Each number is 500 + 25 x the weight over the matrix's rms, rounded and kept within 0 to 999. Layers, rows and columns count from 0. Numbers have three digits each.

# layer 2 MLP down (transposed), 384x96, rms 0.0818, rows 198-270, columns 0-95
493516464472522495567488519508516515501466520490525517498453526546474464441492511478529487493503480506485533445462522522486488486467512489517511543539501498478494479471533480504519462481505482527497480466565485520499476509516533482493481503488501508526489504510462488501526512476490499482
499505498494505503502573473493482427482491450545484504512492467522487503554495484508555480487478496513506538515521462514466506525487493486480518516518553496537503495495479530504513524515524457490528531516481493537478449457455514465529470560487498519512483519523547493530564544538435518518
514453455604478525504516477523473465488498510562445527507431471498507500555494495535467448518526520508532508497507561507499491497528509512536493534499544521527512532452515515532473522487509474491508514460524494525502537471519503443540546466519538559486526475481478443576465441516529515505
546459489519524456491496517535506534499510487508463527471491480467496475515482524526526510523528508551499459512476465502461501486449521515519475482493495473517561519475478474570512531499457487482529466509511507500501524502495506479474456488490498506488523499524544494446478460518543501520
512516538496532511506487479530545471502496496543501535504505490472489516516496484536533493500506502482526482553502506480487483493503467483502521442504510517459481486457508516456497495561528487486527526491488502482467500472524486476531525489538542551509466467555513486499468500474523478474
499509495480527519510440491537450533507485525504529503495460495479482474492497482486466468492485501496472504467504485541473473519509520506483495479481492513491547506502489504491481509495548461492531506521496455500498478508509504506525526512502516514485481498519495496501462494531481485540
472518450474520505481520584464569549492432469440539534462516479536466470466496493483489472516513546470513542524506526571487482470481469470474493502505542505486442512497470523460555475520512523501468501529508517501519463476539478509511459511545542528481563530475511500451483551489485535530
513485516480490498471503499530489460483487513501505476494488511542478484478567525493508490484449496494473473518473508517487500498461520509472483504480472522488477482472515514530531513464509478517470498493499482522498450484494488493506507506536483527513512464490522498515467463496501480509
508496534512505482536434437475515497427504533478444501507567494500457487519480488467472526478452513496491471505466484459548522514515486524485498451485530493448512534463530489502509520506467480468437535509543469530502481516489452518515511482513514473492557493507480480519517524483521494460
495489562467479491525507509492508482461471478550480464496471495512521532462471478533523511563511505535499483490482508524509545469516465479474472474548497477470478485526537495498450537510507505467542497494525466508510496548512569498524495497457470553485493498487528447530484474510587478534
459488459484487532465494474467547515478546489534506503507518469479480535532488518486471519511519465502508510472478487472515516478457491500526545470446512508500557493493484527529520497484499468518460504476475470504517494495523523530517552489509505511467517539483454490554545460470487537517
493471469503528490484503498501536495504516479527514515489516483521465456513513467511492466484506465482517554469498482519471502479480509515497494496517479527437486531444511511487485513480531512435471483496517491473549539518511480510529462491503506506484482486507501523490551516505528479527
489483484491520516500483484525529469494486528487486515478527515535509494478461486497498532490479493513475509512494505525496454493464486501541503493462490490513493499501511524484494494512519477502482489520494493500517515494501529519484514474501480507500514500524499525504485484459530535511
522470531529497548538488492450532526464551509524537534504513489517514523498466539487507513498459507523490513479510490442547514534516483544452516487477516512505535492488498462499493515484503490513462493528510526491504519511509454514511496518450456484491495466524524495473508510468484453505
518481526477516480514482484467471474495497504499505499512499489482510502494513495495514515490509503534528469494479467503470476468493486512518492526543499508454486507513521460533458503479515516511493488519485493536474516482524486494535518519491492501451488514508479497498494484490532496504
497524502468449529538501525490516510550502529449496554498513547526535521544533527507509513531505531462457538473493476499495502514505504479468501510483529522486503527511506530508501561494494471476509511466526467472466540488541490476497498471455478501497512468525526467466493524508498494460
512460501511530487533520489508514465536485505494519517493498496491509506462512491498506505484527500464517518479511471471477491504517494511559478546473487505520528491492487503498533478504509492490476491500533475523498511507523463501485515510478484503510482516507532507500493468468479509511
511524481532519475485481471480487481514521486532508472505508491488496468528514527490529475534461468487511498535511486480477475481472491516518494482502532509519473490504489543508476491530508515462487496526511468505508493478472459500463458514484496519512475507522481504493474528506537577477
521492533532499469487527499524550505473528529553435532478495462502511507519488496498486527524489517530497524496509498480487516470495506504497478506483495500487473493468501484499485479486494473496470504483460502512561505494470517509451542497472526471501554530498450505514493479513523567513
505508481475520519494509449456541529499493515536510527497477472501505518536455517524482478509509479520507536512500495541559496482507474564536470502470484532485513477531485504505467531529479473532476478505458507509482507507513531485524516519504500531513510506528496476531485497501513497505
481529502486481515509519509529509492530489478513545496492502523502524509489508543473486492462524493491514469521524484508492468495453488468484495537460536524530551492530486499519494503485544457493503515499474462483476515495479534520471502515444473530477517495494511511507499491483476480508
503517505501541468491533513527500525545481466535480517474481491513483510501433527507480453540502436492452521495528454527480491477450487556487441521473469498489500464468510475500515497469501514565495502542502533521547538508471525481541493519498486514482505502508470523521535515490486494500
502504511533548530540519501519491485499504456525433501542497512497531501543481507525522517507526511493480516516475534416469491489530490524505514534503499502512485522489493502480576501496488492544547523488517502501514449503491526520458449515510548450514494555503493481481481464511539462532
510541505468482475451505474503525526501425492480548524479495494513510502469491536488478455526475587480495519528493495473492489522515547447508489528500553491481538531463498525485519510491524529506546532504481538464488527456493496472503469452491498493501528510440521539500454513528500499474
499515476471496520506491574525480457501500511506528505510485499530492496520469480501489521490489449515499461459526502522499499503454501522474464513461473504466454463485496495470531547488511497507500560512531509490486508513511502501508497508524487528478482496505521570490510505492496501534
527534508487515529486513553539523522505475465510542481515488490517525485474508550499464501503494485500463510485510535477536500495466560510497539511476486518489470516545504470549504502470498476502504492495460531478485485487504490517466524487493518510535484464485506546483533502525504454500
501521502531491519476515522478499515519453485480509527514485490491510495480486483467512541531552490488517508527520507515466490477484528503509490510505476523502519493525496508458555484491497502517493520519493512493482522524501513527487488512454469471495512492493498487473502486515470491530
478526483495531507498520563490524480523535521522472476486530500456477510503472541510473476529512503460489515490489540575495527495452480496550488531510483495532502511495516455531507467514518485507453484492526495507523499528482517472487519506475522493479467533496443481496503524515509514515
524499538489455527464500496475490447520485487465539496497524472458549531457487465520471473432519493484488521539519457475521463464502468488510484552500529494478468534496478519483538518480418521492530497517507466481540462483491466436484489501494492535491488522466493501558562480520467510452
529453523525532502507507509492497450483541464464520522487497497501523515539489525475509512463477526540489453483515494525472496490549462505522463521483497507486480475504517497472500512489531458476456529486484498490521519496466574500549458507503479501482506499473511471542480473493493477470
564540483492501494454448470507544513512530516533472476479478505489474501516445477491455491506474496433509515468482510501491500525491492537514529497504482527477518516553487525547476464484530490514497563503528483552494506512518486512485502481513528472493519541455479486485497500516506513503
507488486498514468476485516491498508475501494434491532489476475479477503493509538497513522517512474513466526447514517501484526482462505470490493480501536528498489494504481479472526497536535509487491515531503475535494468461514483459517497534495496531489451524496506481501519481490541497509
460536507474499475494464468513502503514494507465488518535487533471512464470453549490514515542512491511455480477498500500469466474472517522507466494504471499494469488504494493445496530500576466503489492501480431490557491480470458495510500507527486513451556522481501517497490502498489488502
470486539510524510490529485506478512501510484545508504547481497497492524495555531462467498497478532533505486457480549488496524490512483529539487505516509483504478490481513495501494511516500482512517535491510516508479511511546523510526525506536497516498500525455479495480504490475491501510
528472543490546456500477514516476532474504503529501575488506512450485490538472496497488467477505521527526513477544496529553506495511509541525506530472499477526531468487502504456514534517532532527480494515462451483508480515491511490485491510497524509451514476466463485462522517471522530506
483503471498505511467471553497488522490550475504492456472526490489453465549502477503493501443479523496496544516510439506504488493466554519497463553464431471460473505476519461493476486543475485470441457471512510538552483525513462496495500521465515555475536486505531501507519539505476523481
527479496540504512492490540512545519502516517534507512487467547508472503514518486534467495510562513453526458501552500488485515487512494543491546427485498510516561532502496458563512529459502498453550518494494441461508505492514500551508483545494489489513512483538510507505517478527438517471
516492519486516518505564544529487487534523475520529463511499483508461510492502500545496529470555531519541520538465510514482482476530528480519536481528516514477522486485534506507489542519503491474506489528503490504495512464493514512550488499525490499504485549501506497471507528478502526501
494486456519515463480475527516496520499499469480481493504449515492487455486501507506480511490503539519548521452479483502507522550467499529496487497501493489530496513490488509461528547475567508494504538488530519560471487524516460481521505511484467529495530530467503527477459432501493463475
480504503505472508501501528473506493486506490486524440505467475510469474519511509485492478481534534534478496448494542481464488507503448529483480539498521490511486525507466489489520505515527496506484562527506478518455485500488571500481475546464512526510508504520435499531505476449478486548
476482469516510486490507491515495519484496513497468508493524463521511454490465532483543540525536492484511450495502491496467458492507493517511491489542482488481504494484511489508516461497460514474473507520482500473497491482505474506493511521498502486523467495507537488514480508494545483467
489498521516461517543552502502483489476451516457486513465485543503509563541471459522517510518501505506482489514482502504488469524517527484519462553492491522442491498514500498476505504485499517501494489516480486501504532468490508500474562505503469489500503498481478486509529461504501485507
488536485516487530506492508467493482540523505500486502528482494454507517509468483498557495520475501515518498507488533488481451470447455491486498453538486485504485513489513482521514500497540536504468485527521512459519510501472466494497492480521435521508528515459465515510508489502520505469
545516544507495505507515461459504505507474481490510505498548493479486534498555475542508497448478497502506448488524519511473542540484520506530497533490479557468475497488473493477504529545477504497508491522523482489488463509497501510510494500503477457479548512537534535484473496470469488466
459507512477477499520507500506466499494492493459522489520495465523506516505514549474530475520515496504478441488500474488445479457506494496505502488482531539473505493540507526506476516522507517501510489502497475474479480503517509559498507507477481512495506506484513465502528509466501468489
486505488409551518460486500512494499510512539485495487482467505485524485527511452497490504537492513568501523493499455474478472506458525523525496494487506512466509519506486520510512501504531478511497503470536515490459509548533510494528497493514476497506502510526501552519496502557469494529
461505515466485500483485496481472516516516506485476530504542506470485502472465510499477499517504521517549487530516472482517499541473537502514487475512505435479527521531482525509502506505496447527522469520501482514487458487463540526529499529483490485455503519493505510494517509493505553517
504499513510507487514509490501527475523487529463480501513485518474530499519516525513542521477496532523498469465502484517524512491518524476500496518518490506496514465491535508501457485495492514560491511491470502501487524529527548536481482548525519492471490524491464466534463483538498464506
542518514441485478486511490498498477493510507502509514476546534525456504518524480546495484457479493514541487560554450496513540508482508510510539497523498523480496478511505508516494492489512480506485483470500488491520512494492484516511540512501496479487478466503522485480474491504474516463
532520523488549568467468504483426525454501496533483499466554495570483494487493507488487472448508530476530514520524506487547497543492507509508508482502484523498508472478480509488438493593479474482488496502457462515492487490492497486477514506507419525485532506545569496463494501495506460497
468486488535481502474500552473476521539466505518476515494505519554491526484515459522517527519481536478504486492527502488452490477486530455540504533544512495513480523449497538513534501503501511525501490533526554494508523467493515516481500475497529493492485485494523473511528518526498516476
483523515550480499511454472523462514520485509543509469517470482516499506480475521501483533486509491460519521537495454538460496517432522512475489476528517479452505520501474477531504530485514486521504503516509442497513469497505480502517491525484505535461572538531503503502496464560535490512
496532511429507554515520504525473543497506518481503504483514470518515513543521487495494472530517512511522517459479523521465527543465483475515475550510515512562555520527514549493510491472477472504495510488517464495556472521485547506533511480526472508446503538481463498496507444506446523544
492459528524498531534496495529523499515480526485498499480487505514461481534448486506514474503521513461446504503534518498513483482468507501502483462496495499479424505521535546478510533485513472528497528521532482505478538489484472487509506487499484518481512474510500487522485503518480479477
532501518500513480465550492460505515533495488508478455483501473463556526469492496477475480552467479480497492487478519530493513494503521452538483498542509453490463450499530527510437510525512505497551453513493536459494498483460479444518495566497532463458486474438556487518470504464503530476
538494475514476529522483507485470500487516496540545565449530514537524511485558476490520531514514493519492518522474470476549488519525469535463472472481436516455468505497527461508520539499496531438482489522491444465524468494465516505493470481512557538505504501507524495521517473451533496503
528527458523481506481510460473435516503464547511462464508515531467505479499471431525490483487493522506490519521509545517464488514512484503447474525495530515512501557516498484485533510525532511515477521529504498482463550525503518481531551541465509501549493537517482450516485510503504480471
509475496505538504497532504474507502484544490492521493493485527470491498502507520523496470508479520527496513475481527479504492474494463485501507504491503486503530474545508506501474507493501480491488480515462464482509495524506493500458494482488485505482514518485512483496517462482452500497
479530529485496483517494456461505497494513517531492526532498545488444509489492506469483497469501490449486486514493500491501510543498503467510488488497491489507521498515520507457489518472529499521499521523487477522523512477533508460510531483501475459506486551489531512496504518484522511479
490453500505485517529495470493484514438546478459436524525515495478488484491516504506487512509483461535514488460515493478508542513550483511522488469529531470556501544492503547555549549497451529558466503489524501502510516480485564517501499576494491532518521503513591512475508479537530514521
506512497525478531460466486532507479507558479492481526459452484525505469492490558485425521474521489471466443488441485479472493445476495474478484460449480484476510492500493553534502495523484450534486538460559490477523468492478503478473527515516548529508452523480506474489503498486527505551
540512522490468498523471471523491512494488525550542492518480484534491484478519441526507481462523498463503524526475461487511484533491453533466493522427479524494503462485529484484481448523495489499527473495497485477487497497501533497548473527481499506469488476489458493487533525463453514489
515489456500514479529500500494495463454502513448456552506499503457518529507516519516521532474481526503482454506526480521463533504503516472468540538521514503476520537471493502531509490529480498525480528463526488461505485480504505493431523510469521503463518515466496465535511436526543505478
490491507518567501498500519504482481525560490493464539516529540440469506493468492490484517475487486539565514496550480474492493479520475479474520502477466523548516490476492466508530498477557499488471510487517506529550524501515462491500542505560491413476531543479514498506472458497462494491
523531495535486523479529514496529530494533562533485492504517494504522476528525516489521511464489516491486507516510540478497456528518521534520514479447470513478513502518450501543509531535475526476527518460485491490498495454466518506546536534524504569500491521495504489495513481485508457502
474489529501530465514505552481500431463504508502516519449532498499464465500494539502496469512494531496482525492506521518492506490487469541564526529479501525518466500499513513489443529523497481526560484485493526469486535512502462470461409491543466519458472518542504550499534515462528518508
498532537493488523514464477502486533448518534491521496486481465521472492459537511527541439522510485502505536515496552491529513536520532496472500538422509501517502529490508526486475510459524487477499463526574467515471474506503489521481475513476549478507511545503425504437515512505551485499
493490502452486476452520548471508499452480505502470495487509516521491500457554458430481439534520441445510488446525518505486491537478456458505491487509495482495470480466484491514510524465502508517476478521538502476467462463486523499555491500505495447479516514471457494515478477496524472488
478560515517504503528456488498449455435517483490479515504489475507502483522533469479505539442589537538517538540534485508522489537536479525493492499473531484477528516497471511482511468521487474537418482524459490490483496520507460480482468519529535539502503495525467522489521548542497474496
479541468509509507472506480508484476525483496469478512477480487521454505489507503479495504531519488512473515452535498463468517527459532542503508465526498503468515553539464484465523485542488474486514489514506517484551484527502479505497509489534500487493541529487534488531451534508514504451
502495468506450478495492465472464484497461496484527539491484485526504468469464523523499533511501498540553444509463463519533476520510543505513477550510489507462502501487490466497500517489487517503517469474545495486513458526510494507520532528486552510471463524528500472512494506499489521534
519558501511483441497471511541504489526542507532483510510490517503465468492505499509491485515509531530522499442477484502538477492448501477515484469499459487532501499515530519486501505507581475535546520469507475464513477508492478478479496573546432505459479514514485487475518499475491511521
494541512487521497480530499548488478490506550479488472482479509491477492507488501498485539545484512484504487499498489516469465514507547469508524495502514489504508495469479478517534486485475485511547530516524480454491507501484530498478534537443484520490500503468523495519486483474494487499
# layer 2 MLP up, 384x96, rms 0.174, rows 199-270, columns 0-95
528495456488495520506473578506487480458523466516489512493513476488516528506517493503514480526487538507537519565516508474477478496500497500486519543561520485516509526502550479467483532477520493479449476481489508519519536521492495490459482482460504503508473480515518534490562497486487496506
500508440541495459500505477480511442458452510508545484548468490514520490536524550555482463513511548502516522498539507504476507511520488475543490518466474484512472525520493516483490522542503493544508449495503515475493537493507492460517456501507510512478514482462512497510488476511546472522
477507532497506534438458527498499510457492438501508498481522477482526509514487492450509508549504497477511487492426525529460508528511465473526509482467534517518487514500499488538476487469483559509538526521498524500485522461525495517486495491467462449502489487525486461493481498517536490523
555465496530501511481526480460503501500510481517473498520531524483520479483467473521523491487518476495508492464424509428504538482538470510482476480542451543511501507529505523513511505516508521506521516509512536499517440503496500509486482503482496495507523498491484522477513569493518502445
507482492507507531482505500490482506495532501481463540516533457491468504480535526498511510533496500491507494521497463491481515513525470464499519480457530475534507534533499496447523526527496491466463501584518527467466500508494538512488528510508482480502503489524498546477485469460481507491
501516524451500556454538468454526509473500477453523526507472538517548480494477553537488487520516467540498469534523484491476513531552474459489496463446522516479482505544440493499535449532480503515444486509500491493485544495474469481512444507486483477526573459519498529508447541507536525511
512499485507517516492466470509534455515497519486487490495491507501518488527532482486481487510552495507463476506505530554503480494494500531494453483490489512484471469518520484507489483492488543461506501488505498453457513482491520506492503472498486543511471499460514487508500510479489431503
487517468562484544541495518468469539512496504475579512491545519523462493481533434532484481501535521483501509451493505490480466483553473470486501499461553524522503483493573528500528510503505496475524496514445488551504485548506451488490486523492496454527484495578500496497473527498477523490
436438499470471510507527508500503520446485474484549496495435488465489511467505447518507526476478473441488501506489519534498515474525525468493461477500483495500510478499481527506548502455537493471543486491522518483526510523558528500493495475490503522479527463489494526497509499543504499470
517478547436487552513541468522480468520486528467503441476483507492530487505499519494497504524468510528489504477497489473473492494491519486521467467500510555524508516530581472564470464479473455495505494498491530540518532493485503504495522497492482461499557478504472528501498540516483492512
497501501484497495508530484513518463535488479520508477485486533493514495507508468477489482463510500493502432498481514539503484462510468519475512469517481531457476476474478538526465512529506529491514500458526494504556579549490489507497490441478504517496500518473506495474539539470567444514
494489474517557503483510482512519471494452528493534486494537496518488517491509529461507467510464507485479485508481499514496471513512498490514491524498515462531505550532499497530472520531526535469520517521503516528486501519508472475479530453513523473511493538507505495501503485482490539491
511494498545514474484522559499500525498512485507539523518488481547498495505475487513497447517501503513468479472531500504546513498530480532509479465454520485517500485483499508468489504463483496490503469513452500483495477500499525512512482523457508505484471458535506498504494499501488519490
496509496468476489525499514505564506496501529481469486510537504486536495535530499480472513513508520486487486497502499500492493492490553479534468458503522487499521536539492460488523538479505486503496485510501515542507496519502523552473491509496511460499524497520472510499525503498522483516
550520497547486508516524451464519503454529543455502477494492490480509519496504504470557474504514517466513472551488493483527450499497513509470501476511520495492535471528492501507545549487456488456501511471503497468452514535491497502506504457506460488512470491511495516496497538501516479522
477510504492503516531494512522476521505476482495509480480501475478547491524514512481502484483477531482534531508476525468476496481444514494505460496505527486501524506520482484490503489490503515493543518486494516508476502465484485504502489517501483523464525503513480510524502477482498496464
524526550513499484488536506542490471507508503516483492515490478498487481498543510502502490535483514515505494523524534492470539504485494510481479453512492497508484542472488533481491500501473539518512516461480507489492494455520470508506478526476534500507511519499509501506511526450502498461
533476477479545444527533483488527527430525520491511521559513454486482495489532490547466497501535504557567531544508490493537491497479526455565503526495485466504498491467476513456467500479534495473439466511487515551497511474447544472478491517463506478535522540442517525505504486493490467503
439484504519490515473507512496502502470479487492491491515493500489500480525477540477460495553508522523518568528505501512522518452463499479540483512538503510532503493488480487471488530535526513503524471464526502507507543507479471513529483507462486497516534441541529486523487559529500485512
519513509459508493500500515493500483471495475501513541486484508501540472500515528520514496522471492468513474512480522485468515460488486533510502525487506500546517518494504455469491437490498467541437519525459455518554545488436477509502472492490500514533484495529516507523495499494492482488
488498516424483472483500506487465509515554482493527462529470488521554476471526492500476485519487495489496465497515464506499510491473485515447478507565514524539595523481520501454499524476470561505494473452518508472540526526496517528493475549518468489491502501522450440511516520516491473472
449524518481525489508483525450441511523490491486514484490472501525463478524526459444506474485509514461559486528493491448496474482486498485472485512541462505470491443511526488496517501449479489513540498506479485513478504487486499504443502488490546494530483517553537516463492493496515469510
478501499486526475464483515490518522536432499505511505488456496500532520499490494522451487471548535517563496516523505504493480490472514510478498517536573481477501503480479473467489515548526497525449481511489484500549506490459529505433471474490495522525481503479494520444517509476442516519
520526438476490477481494523494496499532485455455488502510487576527497537481505503500479497571499508490475474511476515542485496530464568528500458477472506465471447450511466459555500527482461529476522519495513503540503513494505486487467517469473517528500525486478497534518513541501553521504
505552464468476505495470561548505488539508470528495477476489447494512523480544516494513556560461490508506494494491516486483525489477534437529511491457497463445471443518499471525497484478543556489474515488470515498504535511519484548498490488479475521511498480491495486536511464518517511500
494497494500511491530513489487553512485486526530474465501517473516493509540520522531520475450497477507512546502510511480511516508514466491493517491504505470525485508544448492515483510500515485501470523477511459522509503484473457486513502508474529515501485505511500524456491484495515491478
486523512520492509488499481547503456466481494497507457523452445498506470536479519488487510517476525506495523446536525504519510524485524502522481518482480495506489577479513522523492458488455482491470539455557473538468501481492520544519512548514507457513520474528461528505505507463488520465
469517464534523512459487502529536471426503439479507510501472498516483495457463454528500470477479508489553477524454502536513500515543462417549514526512512519499481494539492509550562503508497539496406455490493499484542482484503460486553445498477438508502465446510438503520513510506458559480
508504499522468485516500497518479518533515507496506472537495504489482469491491474502454505487523450505490497516483536509493530522528522491500480471511498481529493522462499560480526483515488510481499466496510487494499485485513483513491533516529499502533487496513423530465509541506497464495
504542506459502518502482523465514498520502513512524423497485498557599475550495514522448546523497520507467498468505534517514531496495514492491496476523471508508432525475436446520519478490461479552496507460519498517501475520447526527477504519474487523519501489473496459474504503472527464468
503501504456506526461524509521489522474511499470472521491450504534465487499476500506520482532504489509529482514483463474508491517540481480512484489490516503527512498540517491521501446491484509467505505552528503511501508514508485502470487544475429496526513504464490511532486524518477501525
474548505499472488480502473509510497522496489488526532491500546505562447440485456474516484560454479480462422488484502526482496440516479543502483493488489488489479510471465485468474506443532529427508479511478488484577537496513535543474487510507530497491536479513476521502538514471424501493
481431499470503485508532502544536464497478455543476507505479501499497504481480481510488508464479512501510516478479539538515512499499515456494453499497495486484488495479477494494520484552518458503512486534481526526489527504469547466491476485476519505463459507477504504475533491502476498522
497446545521525476489492487521515507557480447483480524508506471508468509494500478497513520514509497465538474500471488523544477485502503471524513508510480510501505484505521522489514516515489541479457518513465476475505468474458515494482499475450462536516445521554529463510521545470501536504
497496515490528507504497464514448467526505485466473495538527457460520534497527498457499539502455490524494540477500509509513512518492468554510502487528496495505497514524503478483466487503462511453451488452498530488521495480502500517524466481469480469546506534487525466500556542468492484495
473495501463548509470493508466578513503501482455493502506502498483491560502521496455505571525503493535506502528516533481500493521528474490521497529460545485491480475518472509509481463480437506488557545476515474489520527526454494521538509515469493521551511466523501491505519527494472496507
509474468508485500483489490463499524499493463491495499512489514525492453529518507492450464497512523511526528489531557485496466495490501501476484510498523520545474501495498494501485493466506477458525498462503450543484530509531453510510507512476473485525519483516466506489483550502508537524
518540474458508504486478517521517512521461446476498449465489504532525435463540527427507471457445540489509524486480469484464502516466477521471493498474494482534461529528501505493522527476457554472543460476513535531521541563502530497521502516468449517495539538525467464516510468507559517478
508526498494461486517477551469468462525487520532457495544489523523486510521493509514442486483476509575560525527538524471525494485499486482520501535530523493497473533495486508479517498558464480523493452446512518448500490515494546529491440494500511529477498503498460518494501510451494510463
465547500488519498520519524500471535488507518502508549484478492498522451458501511478524485498526467526493515525480538514515485489480497532496530504493565486482471488494493469493509492505473509518495530496490495500521503489492513496506478504503487494531468527467493510530497542489518499494
493494487473494523489477479493492510546516509500508531522510471445532488515490486487519524541505506484549470475501512436503492505515494488506484498499473508500462513544489489525460490544518502497522513539483516533519519439480517517540508505504495520530483535509483511485519506554520467498
537513513501478512500525490480491477478551572529505489523469463490515500498547468489534502458507502449455477530511448520459480526472484530468509459472482516505490501554482496466515491492439487491473493476483481548538510521492544527461460516505540513511490489482512525493492487469514473490
496495503567449487472471463490508527540498514500523516532517486481505483500521478484503496501493491522521517515516502465532493532486489418531488525452528529482515506505469504511493508520486483473525479492537469509497538471496509486478490530477476497515486495480513501512544517465572520522
448521511512479495485509476510468503502456485469487515481466502485489481463511465501511466481517543477488494509502486510474484504497452469433481502465487523503508504519523477483474484492503525477503498526450483486479526498517488516449522514463495511525548495468498497509510509504503508489
470486497441509478465499503480465500523515488474506441529504507508518471472489511525513506558488512507490464507525458472541464490484515521534501485493494497469479577514484490465458478512525513543443491429478489514446531545482485545513508470497478495489484533511506517562520521492483532514
490448501512477492512462490475503483452529509502527497484501486513498478519493484515524518497504474502470508503439470511517512491516503451556512485519491495475505475485516436476541485481493501527535502508473522487544473495476497457526527548478458489503477491452472485485511538475511498523
472504530501527502471485505481471543486501533509498518508525524485531468486466503518451483497514491497514484480505487512490471470495472496491518482497472524498473512501479527519446497483496544496527518520466500481501515476470507565476481549461467498500530498519494466491502562502493510468
499520479476509510503491515488508515489481491477541482494525545499514512476538487512468549496480487520524503502498503519462472526501523491508510498509493522532493504535544474505493533528549507528526570490499500518477511506508471515518517482485510464488467502552437520491493480495473466504
554505528514560519453547492514472517543509536449469459488489527530538524487563510469508507524503475495528504494523508527537474506518490485497572494499499510503512408480508495535482506520514494481507469463526533513513540514447532475538436440477429496515513459508506485529483485500565491487
468500516506520539518467491508497535491472522507506486531446507527476525485526491489495497521465512477505467526509520488469522472450534504482505508524533470537487514475539531536527514490504486483507505518493538495465501508494466516517491524496512502516512486500499507450512568507465521437
481496508482473506486484519489456500509463443491503499484491487493479528455523539472504561512508515515538509493498456483486490504451504501514439494478490515487513503519481485484506503482456452520529521485553534499502518466479539471464515564466504469529515476544448504523527518524568532472
521451461493492503525509544492512488465546481489531490501515502489522479453503508488480496455521519516526486518505490570512465477494506463515507484507525497484488500525460546504468482479527536553444452527553486512542525533440543523507474484519480476495501460469527517511456461503485482558
486512492511522511519503492506533492496476512500538496489497505515486488528507439501531481496505492504453472501554469495466462500533523517492493442424500503488453519511459506496466498534514475505493538488526488504435541511477490517472512473466492513497493502469493493481540508508462454484
494453530480499478542526549448486512461477476449498537508484500507555534478472515478528521466512514535486522550491511505560501522509480485530515452490513487497512442462509460495497499519513532529496470533492531461503495506464529489466454447484516509495548503505522470520497474487543460513
493490482501432542482523509509460487523499518510513544521469518491539496532584492493496518482514541488486500533501495469467484502511513507487477473506501515479483506500517471525521520508515526432492506540492496463533526477509524482457493490496480499496547529546489496522526492461534465512
486541476505485563481496469489468523564508535511505468501493514516529481512508458514471516522503504530505544509546513477503528527532501469503495504540466478513492516457484563494482512514541490437498489458481501502483536491433467558515490504476508564540539474479504482498464517486499519529
522491470501532487506518476528493498475526514455475510497476475497507523482493488461501507509477530503533505487476508499524455494505504500517482479489511495514492504495474494445509517522515495499495486509498531473491484493476467503480505507478500528475515510470518492521506469485506482497
474484501531501536477526495512466501463503523504501489534481501461492485524509472541520494512470529521523501479477489460466515498499525480497533482511440513502551507502527533522504499482530489497498500499551515514528498473480528493510469497489502505506488489470511515546491500491544503483
504448494441507514527518480500528477443521481469496512446514510489500523478515491481517520528522561495504455502477494473524530519569526445550530480466499490525490539525548497488533452477530491535453496514456557513498501486504460480476488538467487537524474510494470488466499496482534551504
492455537476510494480509528541495503501489477510541483487531525504561486505527443483466503459525478495487445507512456485468453495463522517534458441518499432469453499490489481469497471493529471541500513432508454518474506482478555521502477508471477513465501489517473473541509533521504407511
523506448479542537506486523514460479496489491499492449496532487518510517465503528504469507506483507533502539495477486510470527506485512488460543519513507491536472536467509470553493488513529477538486488450478471506442478497495494545442510515464476479563497490513524492530524529456487503485
548495470490464525520484517509477467464565462455536538536539467487533507512522495474541502505558534475502481485487524521500527489479482475546491515538478459473524509494526522479493455486496500508546501544492488469518482506465483468493546506463521506507529514484529493512524499494495510498
479482464504453521496500498461505499511489537489553505480486540524534482524511498553509513510580493517533505480506532508509488511488475458490524472459484507520516469552511498538514509468494518469527468525482466504487478482535526548526535496448483530495453477490464485487524550508536545515
442531525513483552506478536453523536501498521513551495511495507491529475452488501486491477522498527504446529478496483519449494503524533509474490478441460503519497521497479478524494514530469551474533522511545523487506508526490485496512495510501486528501511506563453532451498550491496484518
487503551474494498489514443489474501452487474513455550486470479505505487554515517512519518554474481512517465535510516483521437538542526479538506482496498467510482483516460480568526540515484494472454511448470554505473588477485448537518457504496508517511489520522496521506505506458529488495
485466497529499501498490458512508486488534518490513532466460492498489477484529485496522481523508471462515479485483544451505497505508519483481483492480497484516528502504499450511509505500485525491506503499499540492492508515497493523480489508467512459473483448517471505455449488498471503498
468498456495498502486533497494486503487488505494512526472525466511487501541508484510504507547514482498541478457505542483495515545523494482477521490500539494501464518500479519543484495469529502526496479493507546509476500506493518513510497552540530540513508490499448519513475492497527513475
469483512529527546475501512500518456507531515464477475518543467507532503485512502474503542517437485530506511520486516488532531513595479542534527496485507528513519486478512525504470517482440539506506540512556513535498531420515473489492458483458541516485439489527500523494533491447511498420
481531502500488508495496513517524508509510452470537524501440518512518531478486513554503512543530495515482460534519511531523499499521478516476502499516491513468483478465511460508506501491479521488482512512512495505509516509484555502513487464495483497521494478450489486523481531456473541550
476475496516548499532483487509460514514510493501525515481509493487506508543519456492517489529476482534567493491432474484510482535536511493529534525523510492482472509483484505542511519487493517507532482474488505483528476507479466547485456505515506499520489528501475489478479543511490500513
505506495544511511527518500475477503513469494462489476512475454480489520473553506489534534475506461504548537522452515486498547524472472475513518526521545500435515499483489516516545539493482481547534506459486486525522518486492495509488471559459507460498512522577492510480485582491471551509
508526533473526515468503497489516538536512481489494459504489465485525497454495511499480498487492460506519488513467439537530516518495535480484520510483511475486520474520513463487464531498523488499487509539508502505468485495478489542465470496463495501491500484517482499517504537488498499510